{
  "head_dim": 32,
  "bias": "none",
  "learning_rate": 0.0026,
  "beta2": 0.98,
  "lr_head": 0.018,
  "max_grad_norm": 0.5,
  "schedule": "wsd",
  "decay_fraction": 0.467,
  "batch_tokens": 16384,
  "max_steps": 7062,
  "dataset": "wikipedia_en"
}
Each number is 500 + 50 x the weight over the matrix's rms, rounded and kept within 0 to 999. Layers, rows and columns count from 0. Numbers have three digits each.

# layer 2 MLP gate, 192x64, rms 0.133, rows 135-191, columns 0-31
524441516534527331458488510564488557527462493475420550364584565507561453493520530511400403405591
442534411485491476561463584613441490616506472566439484495495432524532473476478545444469528437488
504399501452564451564545510514465419553448480515404567511443539497540377470504447432485570545467
558571443485534423480442511495547480454510438535426563475393419550491434439500547572524508394487
486404439509541548513528582546523511579446500510467477552419422500452508405473473555545573464557
443488558480553529501528537522548579482522538462551524542481459561480453463453506470426494500463
447541559504521510470545496527517469546517540539443479476541528543482507452499507514524577491602
471492515537473555472528524540547419518523426505442484479500536479515438474433457425510590450530
428512451470529458499512542525522529497531442551491454491584458582532408404596473546476558463540
461396478494486486557466616501533454388433511480529514427573536427570391436533493542430499564505
475467526494573531565549579526530580491556526517464483518560457513465392373504466579505482518517
493491510553572466556500521500547518519479508495418461569540537483485501476533557509486500587484
516521467472507462504505546419446476567504519488453508539552475544528444481531496446443522416561
454460388527465414507447529504541503529514511590550506488488451554504418464573445559540551524426
538401539524585438509578548558481577498523486405517502468596563495578431493563443540523450532473
540442533449576425490586483452575531545549429514519546480522409585491344520554477478490555489603
447540487518466358516388549614513524436519428600550547530484480525428497514544492414458501448517
539457472450544489604592583506539589470547485554512515478534564522482500379513448578417585475488
555505492508509492531572545521510532447423484521416501500473519516472513488568455494503561471553
551452430505482457544513536532539438609504572393522556478447511496507414496521492502523547407487
516470471594505462549517573530588387593556445478397445431408409535488437504547498450482395455456
512518494510512449550607571492580416485575510515527617430569446501537455484520507534568559495523
393602495516508523521553521514488468600503466498534455521439458497533476389492432578486508446564
485444523430558447552625596499492551478549459585477584509543493547418506461543511560418450475451
536451501493502426504510438633588550471589452579526414481551504456471395413538490510500579595508
398497517522508506520547497583458569529533510541507524566483481563433473514521402543508544484497
521489435525473487550435479594535393493497467537466567491507525551464386522477523554429500490475
484390398450527337441573536480552496494502496461486531491481507450490395469524424493567435395494
417497495503438410572494476530677490507587399472527487456477473575492452375469513506411466383550
525464601475567483548494451497488531565508524466457485424405465460460470466511406422480621525463
527404540551494467510634541509530543411506487475556519464473496499560359478584449520453467459403
419464563465451488548548523436494532490547469489464515543498382453469414527575484488384570545510
487422546447521470529511479488516472540510579479455533522518508555589503459490417498570466452558
508437496475449504538554479467614586452518508484509487475539582501497438424503537511512570508618
399391531564571479501545482510487555417511443438509590421521553502514409449623502561585480455489
460589473457561503547584516477501513551597411519453461456444498551499538452529438505554579471492
455505487450565449540455431582532416456449503517500492457410492495437420443469494470514464512540
524496446483577378522615593471534500454514492449510518468481523538479527472561480552428462505498
514504526549454469484553563489404525501515463536481457496499539439528405417476491499386495507436
576522450541531468566434603464558477559512491552481403418551505592475403504591473432471518502506
442527442522621403526521568599507513536543579541429509467471474515500432470432515542512558488449
535530474396470534541577556493492438606501464557525554521488427497455359469465479548384544468497
487402546548548418549563565554508515573501487472445525417420570439524473469568404502535475579570
346529631536491459546543565555492558511562447482529543484469501468509403527578536508481570514581
427526491523527503465558604490519500527508505558494567502551587512473432511445567544494546496532
520485501558513434491494559492539477453562470481395573508454512373461506513504482598480475422524
491445516554552504516443442440649516445565426469478507494478426449498445462569468546437526552503
483498451471480494512543537514489467456527524494506438502456441546433487447550509577506496431510
502533466564536433518498551483496546536528469502549468329517560516342435496560498468530570506548
505425456535439490541501514539447514498560574518543387506540520507503340449468507591518538463482
537541408497490442488508405563589497529546491475509481601504522453438522515554514535486511594449
562459498451470513506491586548515469496479463526441511457337522546528486476555469547447494482636
489500494530483488501459463536494404521512490533425541520589486452473467500542440488514495455557
494453506443546477552546515527495529496548462490447546468450469515467490490498521545408411469514
500499466483536376554567524555438478593486470524492510637524522539449479374509443615567490441504
561526489525530479465636516557619591505569465452409399489518517482426401486573578543545463506530
525481493532533503468561532499425520508448434527397528473427407492533488468535441541527506533444
# layer 2 MLP up, 192x64, rms 0.112, rows 135-191, columns 0-31
390460505493499545422546503465453574464573583375587476490548438416566513491492487572569483468434
449449536466560521594456496542508491579467499457507567457508532470428369544502483501546449569462
473573581565450425468558597530436376552494548478413487456485496548547509525512451456546575517487
518457480502478467488453373438446521563485556535567438581502545496541493427408439502538473558594
492424476518543466524525519572487440486472470598426509487511508539517480434482453513537524488490
471459488546536466567563520524505504477516585454557458562497561551538473534526599485427546482565
486492528496554540522457506509466561461492430562521615495429465511514520645550481429491520422449
501540533487539475554438509425578541481536551467481526516452505459510454483512559538556510486501
462516483523441440455557646499502584499494490448411503547589423503496435415504454502526534570451
480598478570467605556452427499456508484525499520545414546369557491505456531449501524427441437489
446517606434489524419510476552491527442475461560401525536508511604527486544495556496488613509494
523490513452434457461609422447491495405437523532373582510528502578520489452485486561520475482512
523490556523512313485511552479420432489499541481460549500592544542564479440530432448424527491548
403481512488472502470459473439493507458565486500506527439476469553510503556430469487524529437520
499388514599458561470508577441487553470538428375472441549506683508515442464484491515440421521523
490506550425470434496440456468604472479541455434554545505614550524458387564416470526527610520529
479515504513475459511409526585522573465511561442508588490486526518390481500498486448466513523504
574522384598443581614495430516434414509515453514514465473434384511393570530517490510501503508460
448621540511514480557530475332543552476461594534447535524598522413508523563603508493474446505474
480548481460518511513603494490480567531445470529467475482464424488561502450594456507533535516519
523383455439487531524628350506436509406517393511492512502481494474507494551575524480434499542517
447540522501473449446511444547433472502521439428591421503489502557545491571493413556527510473593
568454561505499503513523401459519497487532352477556568431448543609558492553471473444551482523396
518405551430444472492473595525442537484460472456467429469457480552529458450596454655503395505588
560517515502567501491633358490433538553531463505472547575539432466507449455513559488537461490534
486582477536510521511448504530506513467519509512486585452477465530450468545450532418561512529504
460485524561501466565458578491483454518473476526546422480482455423533549481479574507587507522473
595461435465438495518569577503464453537481390586539533490525545556538465482435477496459485480547
526522422512586531441452514411551539475527413474539485498540519473451489603541597373545500534498
481482438516518557455488481534452507416520481543497503562492621536447559601471552585482499418553
461363500491431481467444542631519562541548528484527541448527465554492518587380539474524474479569
535553427425462478550550499432423640484529543405537530487402417467464477498578489458530425560379
525489561483592498530555491441445534514486497541414517458448488554549541522487480538481433506512
548429442529539483518484502451448492504439506585519486510511541521549526549499501541498421609419
458447576544455459471458399481529528514467516617500462460451423445518472564589462417439463592451
392557423589530591531532551543582552525483527601529540476472453544522518427390575479485481461479
573464556493499524496485445563497479464462463471423483408479508469524483485460507554532533582568
449591514480424451546494528457575490448528555375423510558587407518504475458489558451480549449561
545526431433531492508540580512605536557552560474539551548457414494531444538488446401376590568504
473480412567459567547580433417485473553517459594516477539532437503538481510491532583512536448457
592513493462554533539496529484490514487598451495545450563538612497471577604512548530525450478562
474498485562484442487543637556435465463535539552555588533482497527520507442545520569403530563462
499521462424423582468610544447523510504482464616521491589442484431500483387494473566479443474593
500528475423473513502568558402517496511494515445600397547469510481493401575459481469548464526533
509507433464524556493459600526506464442464506500496527443536540512534553551488492528483504464490
408494541430521466455483457529442466665468490498467517581609512563483513488493481508515601511569
531487447550492603513426449549523438493519462494538458556530503454478619544500536477457461533550
501484497492490478526514552558509515557483565446504434478524450460469493487474494529492459632474
454543496529477458586445486426478539466583442501511476484556508519456482513525611366450500577510
443503433446473523512507550487496449566448514520475497442438485518508547576491521446585441512494
507506571476469554443423492561584524458460492475457479436470567477488544516535513613483549529486
525470413535510449610445439470459474540419549499601567458494512514530427554570602584522509465493
488516436442512397495455541411490489566507504577386523509500544533549553527531473486535484425540
413449567431544537519555539544437619429489531409475474426451539452516454542502495502521449571583
481534483439396573487454463486530474350551517386508457408529482496612439537565540365421449539483
561429515552502527525464468550559446408488469435522526442527484470563542553495392552590450466583
444524435563466458520405562582564455532562514439580458568560527524387515559416580476495489480516
# layer 2 MLP down (transposed), 192x64, rms 0.109, rows 135-191, columns 0-31
525506511451504427522474513448430463488494456526432581508413467543591583502620525593463569565521
499500538464502443500524523529444524416526436470473516420479510515502430468562490474398585518395
533352495512527532510469581510391481532293438520464550529611463536631431466520502448510481414550
425567461567458574451647558573387485514439582546553510543521454518492583523559458512505614462514
504572584425529533492431487474530535525492517401495520421468497502581464479555520563603456503512
528427506450470479521445554552525526548446484419470514517571463497493489431634489508546464475443
452516512570465600481573543520577460499522476496484508483474478483528547563497519409564554502576
581548478423574490516522446506609591472609506532456501540464454559479437534507505422513532539555
575455477498491472503519479447439443468381457443514556526402496498468472485512415488498508533548
527501530369540537528513523547525620561475464497412482510555522474450490420433409551493462517515
489542470534429462455543546473462474488437555501465510520604610540527481517457465473533431444466
464551435618468494492431543474507418546535556475535511544538509539586528508430550396506413502456
575320423486536515533469549535461568620365537519396478517429433507566462490533450549483466487547
652470471501551497453526438528521517476461513524493525494538476444544519487462511494495521514504
547415457465546425560450535525447502472326458473384543476449466417572458486539384520460458462562
478510540392373463613544482510533527527565476463457505487437479526418489490496502485431441404520
520397508417463437469508589524547525587590447481612450512514424516427467469530465434435371472387
381581582432401437512443543420536506479576556484606455557538547561564476474613535417507436481517
555599457519478509447603480489540537547618525505523536521496491516520630570595542548465521570489
476520549448573530511532537556464514503589523520488500425523471464528537534483571497557604533510
521457481580570505460378507521451493570493527461568434532453481513503513379501468527534513505552
481562565605438611491515550468364457455467572482545522495531514488450590496502618513542513488530
428582499531411566446482486491509441503548542392529482472550515421558496566542574484490518567594
585526460603481555490510498446434514406376473499488546558457471479394512573480595502522509456511
504413522510413459556484490517639526564390491509443574538493474567443512506452453478538518471569
399533483545524497442611516469501593479480466541430538528567471532565469518542439538486490542487
489541515657515522540442458481443471471595563447542473582569510543425536468482425461558482528496
396577488573411501390570440578482468478421566638520484524511455518525527542539522470562511526495
539557399564600548544581463583505510594397508559485516503462473466633486475273477499477607406518
491608528449578507490510533517505477559478556469542539468403422486453463546475580500508619556547
446494561549499591530530556504436464434464412441496549585431560449506474515541503439501373563479
570491509574626554449477495533553528465484502515557582573464499575533630498473488452629439566467
594450459555589478522548425535474485553417541610490534584432410502490426445493475511511440505451
473536548551526507436517409564584478454454463499581522504439438467478504497502579447511569553499
548432553505530545447536497563526552500519553501495605574438544503516496471509513597476530481576
584504427405490531544456534481476513562342506434463527477441431520526421470507444521426497530626
487431464502503447521512529498471485486449496537530478437519494588552439508579567424530430498463
540477517702552483544543489583585459505502552446427496456455424530406524522526499500584490545461
497496455568508460522486449457478527379481534557572518493556483496564592513574671607499467480540
449502479529510514530501574508415444422551440540441555444504463508517513564529483499522482496548
483475512542506527473469552452543547456616529494567439455458597426406519441444524518484461523537
441419534410588462468420477546427599466265499501497504550407568579532512491442481555496441441516
501459582625497449421481456473550496551432480418580551512455590530502618573460532563564572473465
421431477532571595473510523449448502534487549414514550507468454460443563431493492509483490472588
546414441496423541459504518557546441524442454556469483562407491488495453560435480585518455492477
572490547502565573474514420531565509413570472464497464506454411512452493515487404432510510530587
448507606529490452434498539551384472505405505614576511524561519491486474495487535495530548547494
499392506468516407521517518531521411528470487565476417518516428467526547535507457512424449493513
516500528513504452507494544542394477494354463530512524503453482512574414497484419445503449487466
498521480601475488436532429466500477441552504468530491493510526429520495557471567469471507559477
416580558485543437564498529489457465501520507420514474486516489508541438562491486536483433527482
498477528392473642455619505475468567353508483517432445464504526428447534535498409492466442495514
482475506471469406600468512479441573495434473530363470527413456501523471488557492503419506508532
580616504534471528550543511481473394509366482548471497592581453482511449500455547492452510527501
495528512619433539462498377489568463540655507497559568493554582504339576524465513464554561547503
534595513440439576403471479491432546546578475479583569495534566505519562504479476536565522599521
424626523497473562457538478526549468502613469538601435502466493483391563512479629435493581519494